{
  "n_layer": 12,
  "d_model": 768,
  "n_head": 6,
  "n_kv_head": 6,
  "head_dim": 128,
  "d_mlp": 3072,
  "vocab_size": 32000,
  "activation": "tanh_gelu",
  "norm": "layernorm",
  "norm_place": "pre",
  "norm_eps": 1e-05,
  "positions": "learned",
  "qk_norm": false,
  "attn_scale": 0.0884,
  "bias": "qkv",
  "tie_embeddings": true,
  "parallel_block": false,
  "init": "uniform",
  "init_std_qkv": 0.0228,
  "init_std_o": 0.0283,
  "init_std_up": 0.0327,
  "init_std_down": 0.0327,
  "optimizer": "adam_hyperball",
  "lr": 0.00594,
  "beta1": 0.9,
  "weight_decay": 0.0,
  "lr_head": 0.00501,
  "grad_clip": 1.0,
  "warmup_steps": 212,
  "schedule": "wsd",
  "decay_fraction": 1.0,
  "decay_shape": "linear",
  "final_lr_fraction": 0.0,
  "batch_tokens": [65536, 131072, 196608],
  "seq_len": 1024,
  "doc_mask": false,
  "train_tokens": 996700000,
  "steps": 8226,
  "dataset": "wikipedia_en"
}
Each number is 128 + 32 x the weight over its row's rms, rounded and kept within 0 to 255. Layers, rows and columns count from 0. The size above them is the row's rms in percent of the matrix's.

# layer 4 MLP up, 3072x768, rms 0.0327, rows 199-251, columns 0-63
size [ 96  89  99 100 100  98  94 101 103 103 105 101  88 116  97  83  97  87  98 106 103 100 103 106 106 102 113 100  98  97 102 115  94 105 100 101 103 105 102  94 102  95 102 105 105  99  98 104  96  96  97 104  94]
[[161 102 141 122 114 138 109  98 125 119 110 106 148 149  86 161 103 151 102 110 144 136 142 142 146 128 147  88 119  87 138  95 152 118 127 131 129 130 141  79 158 159  78 102 143 152 157  89 113 115  91 135 115 131 173 110 158 196 169 102 112 133 129 142]
 [126 168  67  89  86 177 106 133 139 140 145 158 146 160 168 165 124 117 116 116 140 105  86 133 122 147 138 153 179  82 159 145 158 132  89 133 154 132 101  77 164  71 171 118 134  91 102 153 152 150 129 197 131  88 104 134 139 165  74 142 152 129 135 148]
 [129 161 128  86  70 115 130 185  88 117 111 136 162 132 129 117 157 134 194 135  90 121 129 112 130 111 152 117  79 156 104 125 139 165 162 103  88 179 118  61 139 179 114 172 156 117 120 115 113 136 163  95  69 150 161 162 113  63 138 146  86  96 113 140]
 [159 150 100 139 150 110  98 136 226 115 141 153 155 101  51 138 149 149 111 117 102 158 170  88 117 121 135  94  72 106  49 126 176 147 213 150 181 160 164  89 121 165 122 125 104  94 122 137 118 175 146 120  75 124 156 125 158 114  89 149 154 140 128 185]
 [164 149 123 130 103 152  56 105  92 124 115 152 136 161  59  80 107 134 151 101 166 132 159 122 165 132 133  87 149 141 143 174 160 143 113 136 173 121 125 163 162 145 100 213 144 112  91 110 168 188 146 154 101 132 140 140 176 105 131 118 158 147 158 162]
 [159 164 111 167  93 165 109 157 101 135 170 154 119 141 113 131 148 147 125  81 133 134 100 192 129 112  85  69 127 152 121  77 138 175  84 137 168 119 137 150  68 124  72 122 122 121 156 164 124 154 138 132 134 140 123 117 108 154  98  60 112 137 131 127]
 [110  50  89 157 147 102 120  96 113 153 134 137  76 129 117 122 171 128  97 126 136 170  46 114 158 175 121 151  93 103 135 165 111 144 131 118 109 132 101 112  65 100 104 159 135 104 134 134 123 111  83 138 123 111 111 155 139 125 100 163 103 126 129 145]
 [120 155 181 116  83 134 122  21 142 112 168 189 143  74 104 129 126 156 148 178 128  67  83 126 115 120 123 167 185 114 127 132 132 151 175  84  96  43 129 115 126 121 158  89 118 113  81 101  98 150 107 158 107 150 139 107 133 140 155 121 119 137 175 199]
 [146 140  92 138  85 133 135 130 135 144 114 185 126 145 206 134 128 113 109 128 105 158 168  90 102 128  92 104 140 131 144 101 182 121 100 177 107  54  80 159 116  85 109 127 135 224 170 104  87 114 111 177 159  90 182 132 138 114 145 151 130 125 116 161]
 [146 116 140  79  76 172  96 139 128 128 129 152 141  93 132  56 124 142 132 132 120 123  94 116 146 162 140  89 154  23 146 154 176 111 159 130 136 141  53 135 150 130  64  94 142 167 144 185 109 160 129 131 100  77 127 129 170 136  86  96 185 141  91 176]
 [138 100  90 113  96 133  90 124  95 132 173 135 138 136 148 145 122 146 139 102 130  73 101 129 156 172  96 102 150  95 137  73 125 150 159  75 112 195 120 115 120 135 144  67 154 149 120 197  97 154 142 110  85 150 134 136 135  65 139 119 136 139 136 149]
 [164  88 104 147 128 190 125  94 135  80 174 149 127 117 140 107 118 133 100  84 125 118 173  92  51 141  72 108 121 146 125  96 195 102 115 121 103 147 142 101 167  64 122 144 127 104  62  93 137  91 137 138 172 135 111  99 136 168 116 169 206  96  90 181]
 [128 109 113 127  94 134 163 104 144 130 109  55  79 155 155 128  97 140  79 125  85 117  82 130  67 152 121 149 121  87 159 154 104 117  97 180 160  72 131 108 131 121 127 130 110 119 143 167 177 133 179 104  97 142 149 151 125 160 180 141 178 125 130 111]
 [135 173  81 129 135 162 126 148 138 108 140 181 156 131 125 107 101 193 101 120 172  83 160 146 125 151  75 157 116 152 102 105  75 178 137 145 140 144 123 171 135 119  95 138 139 150 114 173 135 110 143 138  89 104 118 121 137 119  65  52 140 124 101 128]
 [176 168 115 182 115 103 118 152 153 148 145 222 122 112 165 126 170 182 145 155 170 142 123 128 163 111 204 153 136 106 139 145 152 137 133 157  83  58 112  85 182 112 140 137  43 130  96  83 169 105 163 146 100 167 134  81 164 149 157 136 104 110 111 163]
 [108 126 124 175 164 148 130 116 155 127 142  78 140 144 126 124 185  83 111 109 116 111 143 141 113 131 170  99 134 110 155 110 214 105 156 136  58  60 138 161 106 108 116  82 127 100 139 146 134 194 118 194 114 111 154 132 133 139  93 122 142 150 127 121]
 [127 188  75  78 100  80 133 117 120 136 142 103 131 139 174 159 156 169  81 120 120 152 136 118 125  82 111  98 104 114 208 155 183 154 151 134 103 118 131 138 141 104 116 106 187 126 115 118 161 146 190 128 179 124 127 136 178 163 186 146 159 103 135 153]
 [111 164  86 138  90 167 127  92 133 102 155 118 183 168 119 130 105 182  76 121 137 156 189  92  99  69 103 174 169 160 109 107  53  72  94 119 133 107 113 102 140  96 142 121 121 153  92  88 146 152 143 141 158 123 154 114 173 200 113 108 131  88 210 130]
 [137 134 114 166  99  95  75  80 133 112 120 148  67  86 140 123  90 126 138 127 127 109 132 137 117 100 108  96 172  77 169 187 102 165 145  84 151 182 126 137 120  62 123 129 104  87  73 116 133 147 116 122  91 112 204 106  91  90 137 140 181  69  91 126]
 [168  85 118 107 107 175 101 126 149  70 123 147 100 108  82  89 151 125  99 122 122 111  85  75 122 142 113  76 150 173 195  94 117  77 136 128 124 122 150  85 110 131 110 107 153 119  82 119  77 130 117 132 152  99 132 134 179 103  77 139 130 132 122 131]
 [106 144  81 144 134 132 115 158 176 140 108 115 142 128  99 105 129 147 115 137  83 151 178 108 107  81 111  97 209  76 169 123 150 164 199 181 135 136 111 181 137 113  78 109 138 203 113 151 151 152 133 119 138  49 125 143 110  39 171  63 131 126  99 137]
 [166 201 190 134 158 138 124 131 112 142  71 146 156 176 147 179  94 126 157 152 143 139 124 167 126  85 100 165 102 122  93 123 142 204 176 134 119  76 116 129 132 112 139 176  86 132 136 117  67 108 187 109 160 130 122 107 145  98 126 159 156 172 100 132]
 [122 149  99 134 189 137 106 115 137 102 137 117 158 113 144 107 116 108 145 124 141  56 174  79 116 112 158 166 152 162 118 151  96 142 135  66  41 116  86 103 123 102 116 142 142 162 138  82 123 137 115 129 169 126 109 108  89 175 153 115 138 138 135 128]
 [171 114 139  97 160 129  37 144 131 106 110 106 123 150  80  81  76 114 129 154 138 119 183 144 120 109 136 104 158  92 172 146 152 143  89  81 130 156 174 104 124 139 157 159 148 143 147 197 122 176  81 127 112 117 146 105 146 145 134  80 144 114 163 152]
 [102  96  99 108 166 132 103 111  89 114 109 206 141 145 125 163 125 195 134 147  77 142 125 146 116  95 135 107  99 130 150  85 119 154 121 118  84 135  79 151 125 170 123 118  80 138 151 177 154 123  86 120 140 143  95  98 141 165 136 142 146 111 107 171]
 [128 143 161  72 185 136 111  27 130 102 169 159  75 130 126  97 107 123 118 130 119  70  97 167  87 119 132 152  98  94 132 121 139 115 115 110 129  76 154 131  98  86 129 202 153 134  63 128  73 124 120 134 156  93 160 151 145 151 181 125 165 146  87 140]
 [135 117 113 174 199 155 151  66 169 112 244 122 165 134 127  80 157 117 165 118 122 119 151  90 155 184 137  96 160 108 132 130 131 130 162 130  92 104 141 107 181 124 105  55  93 167 121 125  56 102 147 102  92 115 121  69 101 134 128 100  92 110  87 122]
 [119 188 110 222 141 121  80  91 136 130 177 200 110 160  71 116 167 214 134 143 112 161 102 139 140 128 157 106 191 104 191  88 160 129 243 129 117 120 135 112 114 108 143 130 156 136  56 162  94 157  61 102  94 122 132 185 135 138  98 153  89 126 115 112]
 [184 147 137 108 151 168  22 136 102 115 118 104 125 138 206  56  75 138 159 149 168 154 129 139 155 173 152  70  68 117 149  50 175 122 120  76 127 141 151  99 132 112 150 157  75 121  96 223 117 120 155 118  76 146 145 185 130  83 127 126 115 145 111 146]
 [135 102 171 130 138 116 156 119 130 113 143 122  65 125 100 134 125 104 116 103  90  54 137 107 115 233 147 129 119  99 160 123 131 140  70 177 158 153 155 156 110 127 107 139 100 105  97 143  77 141 109 144 132 118 168 195 100  85 123 110 131  96 138 171]
 [178 123  52 110 127 185 147 128 124  93 180 131 129 165 125  87 120 157 150 117 141 153 136 130 122 130  99 126 125 141 159  98 143 116 136 157 179 160 166 179 116  62 112 159 106 190 114 197  85 144 100 119 127  93 173 185 133  41  80  90 107  88 115 149]
 [136 150 105 157 127 153  98 129 169 106 134 135 137 139 104 141  48 213 117 123  79 146  82 158 161 139 183  72 137   9 135 104 107  87 164  85 109  78  88  88 124 154 121  76 144 134  97 105 138 134 122 116 119 141 137 149 148 172 107 165 148 163 112 202]
 [184 144 151 121 164 156 109 120 152 152 178 122 153  97  46 138 146 120 155 111 129  76 149 145  61  78 146 135  64 137 145 162 141  85 131 149 144 183 137  87 157 103 145 127 122 136 104 149 141 105 173 189 109 134 155 141 127 110 135 122 144 122 124 166]
 [136 139 184 178 124 130 111 118 172 125 165 128 152 149 142 127 111 168  94 132 159 120 175 109 172 194 115  76  66 100  70 123 144 168 161  82 136 134 191 159 136 119  80 236 105 127 134 115  69 107 130 117  92  99 140 110 130  58 158  65 144 125 156 172]
 [154 135 154 119 162 158 143 167  86  64 156 147 137 131  76 100  96 104  77  99 179 123  85 106 167 230 111 131 107 113 111 155 152  50 124 133 143 114  99 170 119 129 132 101 116 149 153 149 145 140 122 121 151 135 155 172 164  61  76 144  81 129  97 109]
 [110 135 151 120 159 136 135 148 138 139 171 147 134 121  80 133 124 144 177 163  87 159 186 151  94  94 117  93 171 121 106 101 104  89  85  96 120 169 147 143 115 170 177 121  29 127  83 113 115 138 130 143 113  82 148  86 135 136 161 104  82 112 144 119]
 [182 104 163 139 173 126 108 103 142 117 119 161  91  98 113  60 105 196  78 112 126 113  96 130 116 132 122 118 118 130  94  69 157 147 197 118 175 139 127 143  81 104 156 175 128 133 156 175 113 109 102 103  78  98 109 143 147 165 114  83 175 150 130 138]
 [127  65 167  96 120 192  42 133 121 106  92 129 169  77  97  69 118 120 143 189 135 108  99 149 102 111 180 120 159 149 147 128 189 160 113 115  57 118 155 138 131  54 156  91  77 134 118 120  97 148 177  97 143 124 203 123 154  94 201 126 142 132 156 131]
 [107 114  95 142 168  89 139 154 136  98 165 140 149 158 156 120 163 147 133  92 180 172 165 112  84 103 170 101 119  94 147 129  95 172 146 153 110 164 174 128 108 126 130  88 155 155 168 182  67 146 159 106 126 103 121 116 119 101  90 127 131 144 121 118]
 [118 140  73 138 193  95 138 136 128 100 119 113 134 117 147 114 170 157  22  98 111 102 174 119 124  84  79 108 160 148 116 109  67  96 123 149 103  90 159  99 108 144 113 136 104 113 141 140 105 145 197 188  66  88  97 144 147 126 142  95 119 144 124 117]
 [115  93 221 158 119 110 115 133 144 181 107 160 135 127 100  65 126 121 106 120 165  80 119 193  74 123 148  81  83 113 117 142 195 159  95  95  97  89 127 140 116 147 121 137 117 143 113 145  93 142 124 149 101 121 151 182 125 147 159  93  83 145 137  94]
 [159 153 133  89 154 100 117  95  99 148 167  60 148 120 120  99 129 153  53 182 115 122 111 122 149  94 107 189  79 131 137 112 143 172 110 201 156 123  83 103 122 130 163 173  71 127 136 212 121 138 166 142 139 137 142  94 186 113 206 101 147 125  85 112]
 [167 129 103 110 147 132 110 149 190  95 161 115 104 143 125 127 111 146 120  95 158 163 163 196 110 127  89 102 120 108  86 127 105 174 137 109 119  74 170 112 121 176 105 197 119 154 157 116  90 112 146 196 163  73 174  72 117  84 166 167 152 103 133 128]
 [ 73 112 125  95 174 102 165 125 151 136 171 178 135 105 153 144 161 148 103 119 150 154 150  65 139  90 162 101 154 169 166  87  91 164 195 155  98  89 189 156  66 126 123  79  97 182 102 121  13 126 138 134  96 145 186 144 167  77  43  88 159 131  89 184]
 [113 152 163 181 137 145 138 186 156 124 155 209 100 129 179 182 116  84 152 161 113  86 189 176 127 126 164 127 136  85 108 104 121  94  40 112 125 116 104 135 120  92 158 207  66 148 116 147 103 129 189 134 110 148 150 161 133 110 160  77 130 108 142 129]
 [114 103 119 147 146 114 123 153 133 149 196 115 182 167 177 155 143 165 134 133 178 178 122 196 176 125 153 165  98 104 143 199 105 139  85 113 102  70 155 101 131 111 134  81  69 188 108 135 122 139 134  97 121 115 108 172 185  99 115  73 113 117 122 142]
 [159  99  90 112  99 141 122 115 132 108 119 135 159  91  62 145 184 141  94 134  85 116 194 136 100 115 129  94 134 134 145  89 216 105 125 107 106 176 169 138  43 118 180 107 124 152  99 181 166 201 118 165 137 131 146 125 120 122 121  48 128 174 167 189]
 [143 141 131 111 125 181  51 121 114 142 145  95 151 137 140  94 136 112  86 136 190  62 124  64 119 158 129 103  99 102 146 127 119 117 138 187  80  89  97  63 131  91 160 102 142 120 130 156 137 142 148 104 109  78 132 133 204 141 171 157 133 176 162 120]
 [ 66 113  90  85 134 168 126  55 138 137 175 142 213 147 130 175 121 112 110 106 133 201 129 111 124 135 157 108  80  94  71 115 185  94 152  45 148 122  87 104 201  90 125  81 109 194 135 113 148 174 135 136 140 116 141 137 135 108  79 154 110 136 108 134]
 [107 123 158 148 118 114 125 130 115 124 128 108 126 120 134 125 130 130  94 114 110  86 169 120 122 136  53 136 116  88 165 123  89 137 112 120 153  97 149  80 146 141 108 141 158 120 143 151  89 136 138 106 129 153 134 150 148 150 144 153 121 140  79  92]
 [ 99  86  75  95  96 139 127 134 148 120 142 107 139 157 113 165 150 120 116  61 126  74 124 115  68 110 138 166 149  68 125 128 164 136 134 148 127 135 108  76 179  89 129 157 173 136  82  99 116 137 161 133 142 101 139  79 149 156  93 129 241  95 135 183]
 [ 57 111 175 116 146  91 129 143  78 145 180 146 158 133 120 181 133 123 131 118  95 103 163 142 141 149  42 124 152 105 112 126  80  71 155 135 133  66 180 149 131  76 116 104  64 187 132 159 134 154 133 138 164 101 144 175 130  88 114 126 107 123 168 162]
 [179 158 113  91 133 113  80 170 137 110 188 107 114  64 157 105 123 136  82 141 153 169 190 131 131  85 138 142 192 127 126 149  95 110 116 151 146 127 129 119 117 131 117 123 132 130  72 164 158 133 132 105 105 117 122 135 210  99 123 153 108  68 105 164]]
# layer 4 MLP down (transposed), 3072x768, rms 0.0327, rows 199-250, columns 0-63
size [ 92  85 101 107 100  91 102 111 101 103 100  96  84 128 101  99  90  84  98 102 108  98 101 111 101 100 106 119  91  96 100 112 109 105  99 104  98 113 100  85 105 101 104  97 113  95 100 111  93  88  92 111]
[[102 112  96 161 111 152 150 172 151 134 141 114 116 126 139  81 142 110 125  97 121 149 178  89 144 119 171  78 176 187 198 133 165 131 150 116 161 127  68 183 175 133 141  95  81  82 223 127 185 139  95 111 161 118 118 112  79 162  96 137 125  88 146 121]
 [ 64 103 132 130  93 158  96  93 188 165 139 125 140 115 105 136  77 133 149 107 183 134 116 133 131  83  90 118 199 141 208 101  88 144 152 113 158 110 173  70 109  98 172 103  92 142 115  99 110 134 148 135 162 138  98  96 150 152 149 162 162 135 133  90]
 [136 157 152 117 131 108 156 151 162  54 103 135 113 128  98  95 130 167 139 136 153 141 139 118 131 137  98 142  84 188  99 148 151  60 124 177 125 145 105 129  89 120 119 175 115  54 101 115 118 115 103 140 151 105 114 137 113  89  73 128  92  86 114 117]
 [112 127 112 147 116 143  74 105 154 148  56 139 125 118  75 137 106 125 139  96 127 138 132 139 135 156 125 159 139 160  86 168 226 129  94 136 138 146 179  98 117 143 118  96 133  49  84 114  99 113 136 112  94 158  72  93 110 132 116 117 110 109  97 133]
 [105 132  97 187  82 123 175 148 145 135 119 140 130 140 159 154 135 118  88 105 113  78  83 121  93 137  94 145 168  98 141 137 102 133 146 129  59 204 141 123 123  62 174 160  99  97 130 147 103  98  87 155 164 149 136  71 145 125  83 146 190 129 168 102]
 [112 108 131 160 187  90 146 108 120 155 113 147 163 112 158 106 155 110 127  78 104  63 152  57 147 158 144 125 149  89 128 156  98 141 128  79 115 190 120  82 138  86  78 106 119 124 177 112 211 162 101  91 123 206 147  87 120 108 135 173 142 137 122 200]
 [165  91 147 120 110 133 143 125  68 115 115 130 137 111 166 118  55 167  84 151 127  87 166 135 141  39 175  86 166 178 103  84 123 151 121 104  98 149 125 160 105  68 161 145 163 118 142 149 110  85 103 166 102 120 150  95 157 117 137 112 131 152 133 102]
 [117 188 123 131  86 110 111  85 107 125 166 141 112 138 100 104 157 179  77 153 165 129 151 116  96 129 137  75  85 190 119 114 130 106  96 150 166 126 118 115 179 135 150  60 171 102  91 112 127 141  75 126 115 129 133 165  80 188 108 142  91  87 126 103]
 [128 111 115  99 133 147  94 152 117 115 221 163 172 117 152 122 157 182 122 120 116  83 127 155 176 105 150 189  97 109 134  77 105  83 163 109 106 100 198 173 134  86 118  81  92 160 117 108 140 143 156 196  82 185  90 195 143 103 157 112 121 117 117  67]
 [100  50 111 150  96  81 160  78 210 107 147 128 109 124 121 175 125 118 143 105 179 100 115 201 169 111 148 195 135 105  99  76 154  96 137 143 135 152 142 191 130 158  87 140 180 185 121  97  77 158 142 161 159 115 179 139 149 128 174  95 136 124 111 168]
 [154 112 132  87 114 148 123 177 120 159 159 146  66 120 173  67 154  93 184 187 131 160 163 110 184 155 166 101 126 119  74 167 136 161 147 126 168 124  97 116  84 113 101  77 132 171 111 154 149 130 112 165 122 141 121 133 117  84 150 156 137  78  95  58]
 [ 85 160 124 122 170 143 134 104 177  82 129  97  86  87 133 103 158 127 119 124 162  73  92 186  97 148 174 122  83 116 148 158 133 105 147 171 145  93 182 120 121 168  82 100 102 118 106 120 128 121 184 166 117  80 116 137 114  73 188 117  81 150  47 185]
 [100 121 104 110 162 124 139 126 151 127  82 168 154 131 144  74 169  89 174 115 153 126 130 122  47  96  80 169 120 172  96 144 163 151 173 102 135 105 139 101 145 137 137 124 145  86 112 156 114  50  32 193 154  89 153 131 133 103 113 145  84 139 169 111]
 [121 140 101 139  37 157 135 113 124  75 175 174 193 116  51 116 129 152 124 120 145  80 124  52  97 161  50 171  90 112  62 159 119 140 108 106 108 134 143 118  93 142 115 116 137 115  81 147 140 132 103  96 145 131 146 160 113 202  81 122 177 167 146 176]
 [114 122 123 170  65 132 152 137 131 126 160 106 115 123 108 154 163 113 105 174 125 108 122 114 145 112 176 113 141 123 119 104 185 182 143 168 155  88 136 103 112 120 141 117 155 136  71 162 112 129 174 150  86 129  82 133 143 115 174 122 109  87 147 176]
 [ 92  89 146 146 209 168  92  83 113 118 164 127  84 176 141  97 143 111 140 130 146 128 154 142 126  76 139 165 141 107 151 134 148 180 120 172 112 144 129  69 208 104 134 121 113 127 101 146 111 117 157 151  89  60 153  84 150 173 148 105 117 173  84 165]
 [159 147 141  80 138 117  74 139  59 103 189 168 133 130 179 103 115  80 114 140  82  95 156 177 145 158 130 139 141  91 160 134  50 123  87  97  88 110 177 161 102 127 123 152  89 160 168 149 126 109 121 124 166 157  75 121 106 177 169  82 155 126 101 125]
 [106 157 116  96 150 140 100 116  85 135 128 117  67 122 131 147 103 154  99  93  96 125 109  60 148 189 110 166 131 177 100 136 118 102 140  88 175 148 155 105 112 168 179 147 127 134  84 141 134 110  71 214 117 133  78 179  69 140 133  97  86  82  95 143]
 [122 134 105  92 161 114 145 140 155 109 149  90 161 132 138 128 134  89  98 110 132 134 124 154  90 124 130 152 140 154 142 152 138  83  86  69 104 123 168 133 121 183  93  44 101 122 103 129 123 130 176 107 109 125 133 128 133  73 167 108  92 124 122 207]
 [175  92  96 156  60  96 143 150 123 121 108  89 121 127 130  68 116  91 166  99 162  90 150 150 139 112 148 126 121 156 122  95 111 109  63 133 138  84 110 117 145 125 100 100  79 115 155  90 113  96  98 169 113 100 145  90 165 110 113  97 134 136 123 177]
 [ 96 134 182 200 135 135 129 130  83 122 156  72  67 123 109 127  95 156 155 134 133 126 123 122 115  88 166 134 107  93  84 106 123 126 162 138  84 155 189 134 165 117 172 133 152 181 172 106 160  88 118 124  93 132 197 167 142  85 141 130 108 171 148 155]
 [102 146  61 119 161 122 116 141  87 182 125 124 150 114 130 105  78 124  69 134 120 101 123 167 109 139 171 130 113 109 124 124 150 144 165  82 150 138 129  96 147 128 142 132 135 114 161 114  51  72 180 116 130 148 119 142 119 102 117 113 141 107 195  75]
 [159 116 129  49 148 121  81 107 119 126 175 121  94  99  98 104 131 105 119 145 147  98 115 148  84 181 160 133 150 137 117 111 153 173 170 130  93 159 154 134 115 104 144 141 143 100 152 124 114  86 118 142 122 100 181 117 176 193 152 149 156 114  89 168]
 [165 141 147 156 108 129 161 168 142 151 146 146  87 113  64 165  87 164 155 110  87 162 110 116 125 175 143 149  77  91 168 111 123 111  76 144  63 188  67  71 108 139 174 133 145 112 145 141 188 162 147 142 137 187  97 143  94 136 128 126 126 111 180 126]
 [ 99 207 167 166  78 136 119  84  87 166  94 140 126 130 103  94 128 110 137 121 132 131 138 144 179 183 175 120  79  86  85 151 141 136  64 176 163  84 123 186  79 122 113 124 124  86 142 177 143 156 123 177 136 133  92  70 147 146 174 126 110 155 116 160]
 [172 161 119 121 158 173  98  88 178 162 129 175 221 132 119  93  78  74 119  85 160 105 131 181 107 145 152 125  99 139 174 122 127 148 190 119 150 119 152 172 123 175 107 165 186 127 146 110 157 157 153 138 124 103 115 132 138 129 177 178 114 188 172 118]
 [101 101 172 141  82 133  98 121 155 149 160 149 145 120 152 113 170 133  84  74 157 151  83 160 160 143 116 139 153 176  92 140 148 100  95 123 122 103  87 165 125 178 160 142 114 133  93 160 137 110 102 134  96 124 113 167  93 131  80 190  98 168 141  87]
 [127 128 123 127  95 162 137 152 147  96 120  73 116 134 170 171 131 166 129 145 129 127 131 113 136 118 134 142 126 135 143 138  75 156  55 167  64  79 216 134 159  77 102 113  78 118 197 181 148 123 230 114 117  78  81 143  93  91 144 104 131 134 155 126]
 [161 115 120 161 174  94 163  99 166 141 146 155 100 125 146 182 153 141  99 102 167 113 158 143 175 157 102 113  78 114  94 154 117 188 120 137 116 154  82  90  98 134 132 147 106 155 153 103  79  76 159  92 145  76 139 154 160 156 171 157 163 101  85 154]
 [107 122 158 129 106 188 217  33 118 158 119  89 131 134 164  92 115 165 142 158 175 165 152 165 136 111 117  65 161 155  77 143 104 215 189 154  82 107 198 146 125  72  92 137 133 177 138 146 125 182 104 148 129 121 103 130 163 170  55 181  86 108  85 160]
 [109  85 149 140  99 112 120  90 110 163 101 159 137 131  88  63 110  76 142 178 121 120  89 184 177 163 160 125 104 122 103 121 153 198 123 105 144 142 122 153 146 117 151 125 148 108 107 120 111 111 106 165 102 111 114 109 101 135 109 103  78 141 115  85]
 [138 118 155 160 133 141 108  97 102 113 155 103 176 109 139 189 131  94 109 107  65  99 129 120  73 122  99 160 142 132  85 152 153  97  97  92 183 125 126 125 124  38 110 115 147  60  96 159 199 153 152 137 117 149 105 124 164 155 103 157 124 142  77 141]
 [115 152 153 185 159 133  48 157 193 139 149  54 136 181  81 160 145 131 171 116 158 208 133 111 169 119 129 100  93 130 125 107 115  87 116  98 104 131 100  92 130  55 129  68  79 135 140 119 140 169  68 129 134 109 132 129 119  61  94 168 147  78 132 200]
 [111  66 150 128 155 187 138 119 113 148 147 111 123 129 115 105 101 154 173 111 152 100 110 117 217 163  87 191  81  77 120 146 124  97 126 113  92  97  91 172 178 145 112 153 142  89  85 110 112 116  87 123 121 147  86  77 129  69 135  89 132 115 131 134]
 [170 159 115 150 108 179 146 144 109  93 111 183 132 131 152 154 123  51 168 143 116  86 114 126 129 103  88 123 125 183 169 135 134 119 127 148 134 162  51 153 118  84 116 129 128 111 166 152  92 115  93 128 140 135  85 101 157 107 124 203 126  79 128 150]
 [ 96  57 140 103 142 134 140 130 118  90  98 201  88 119 100 124 101  80 104 133  67 161 120  90  89 122 185  77 153 137 134 195 147 151 141 132 146  96  76 116 130 162 119 137 143 118 137  99 118 125 134 194 110 120 117 164 110 186 157 115 148 166 123 135]
 [153  93 153  98 129  90 132 123 180 139  53 148 157 144  77 150 192 140 133 127 149  87 122 145 128 120 110 163 118 205 142 141 122 158 119  68  74 121 117 117 127 118 153 120  39 218 130 142  59 156 107  57 154 149 132 135 181 128 192 159 119 173  82 149]
 [118 141 105 137 114 141  99 109 175 167 133 170  89 121 156 120 104  76 135 115 100 114 121  95 130 104 141 186  83  96 152  85 136 226  90 122  93 108 102 166 140 101 164 181 145 107  83 128 129 136 130 125 137 139 157 152 177 201 162 125 164 115 133 192]
 [164 124 106 167  82  81 152 120 129 163 158  68  83 126 182  92 102 181 101  97 164 103 131  99 134 149 168  99 115  71 125 124 106 141 161 107 215 151 158 123 162 102 175 123 145 128 133 153  79 141 124 126 110 147  95 128  59 119  65 135 108 170 207 114]
 [161 125 132 129 143 130 132 156  98 152 176 114 157 121  83 146 119 128 119  90 111 181 157 158 183  98  81 151 142 107  83 137 153 140  99  99 100 113 169  73 103 153 195 130 148 143 108 157 113 108  96 159 147 112 170 167  50 157  93 143 176 162 100 127]
 [144 130 161 103 149  75 143 138 137 138 119 201 165 132 153 105 142 136 139 131 106 122 160 183 143 103  58 104 209 125 103 142 153 191 133  53  99 104 140 120 135 167 139 100  99 167  68 154 174 134 165  88  63 198 137 112 138  91 149  95  97 171 118 113]
 [194 120 166 158  92 131 131 126  83  93 238 159 165 123 109  97 119 105 158 110 161 114  84 130 148 107 205 162 147 111 103  58  99 137 123  73 133 145 158 183 179  80 140 171 173  51 150 199 159 109 151 101 140 169 132 142 145 156 122 149 123 191 106 144]
 [179 108 139  94 145 121 128 157 169 124  80 148 106 136 120 115 120 169 101 164 159 157 201 189 189 148 165 100 156 158 139 118 139 193 114 135 186 144 134 173 145  54 118 118 126 142 126 121 121 135  70 156  67 120 168 204 132 148 136 173 207 156  93 136]
 [111 141 143 120 139 111 139 139 117 112 145  92 141 136 195 176 125  92 118  74 173 125 147 111 165 106  89 151 108  97 183 120 109 153 145  69 167 174 192 118 205 112 139 145 120 133 150 141 132  46 153  75 206 104 116 160 101 170 127  85 173  93 144 132]
 [106 191 140 166 113 120 125  70 140 131  73 167 203 125  87 136  99 140 170 150 100 176 193 173 159 125  85  97 119 191 109 189  89 150 107 174  67 103 105 144 135 122 112  80  93 146  71 131  87  81 125 112 153 218  95 160 177 158  78 115 165 175  95 154]
 [139 110 135 123 117 137 162 120 129 103 140 106 119 117 189 157 125  95 122 110 127 153 115 155 160 143  95 179 135  41 129 153 128 114 102 157 102 122 189  91 145  58 131 122 198 153 159 135 161 120 143  80 192 153 138 169 119 132  99 102 164 156 149 121]
 [178 135 158 116 145  78 142 124 111 129 130 162 113 131 137 163 117 147 161 131 151 138 184 136 147 164 132 152 109 166 109  32 167 114 192  42 146 134 114 152 140 106 167 133  89 148 159 142 123 147 141 113 132 192 161 136 123  96 123  81 122 134 123 140]
 [134 102 152 104  66 136 119 128  82 148 100 145 121 123  81 123 100 100 132 121 234  74  81 157 104 135 175 152 199  81 179 111 163 120 108 140 110 169  82 111  99 115 143  99 151 160 104 146 172 113 164 138 119 173 143  73 150 169 184 116 151 149 114 142]
 [122  91  99 152 155 118 115  87 163 188 161 124 116 147 143  61  83 165 125 106 138  75 209 122 127 118 152 164 159 162 153 152  57 145  60 118 192 149 153  88 150 119 115  74 156 116  91 184 184  80 116  98  67 126 161 181 149 111 148 140 143 204 163 107]
 [140 140  83 118  37 127  73 151 128  78 132 130 145 103 158 152 103 129 180  75 123 174 146 112 200 172  85 100 108 115 188 156 118  97 177 143 127  64 119 110 138 140 115 173 105 100  89 110 187 134  95 184 154 199 123 166 135 121 128 154  91 136 120  91]
 [128 151 240 117  79 103 156 110 133 106 176  95 163 125 106 144  88 148 154 105 132 165  62 134 118 107 154  63 137 172 162 154 119 116 146 174  80 115 165 153 117 159 122 134 131 134 150 212 151  93 136  36 125 209 127 139 100 120 161 107 110 105 133 127]
 [ 71 123 113 164 124  78 147 172 129 137 135  94 140 131 138 164 116  90  74  66 125 148 118 100 119 162 124 118 162 119 151 174  83 146 113 172 117 172 180 135 140 103 180  84 199 158 143 150 156 146 159  44 164 146 115 183 118 143 100 149 124  88 163 108]]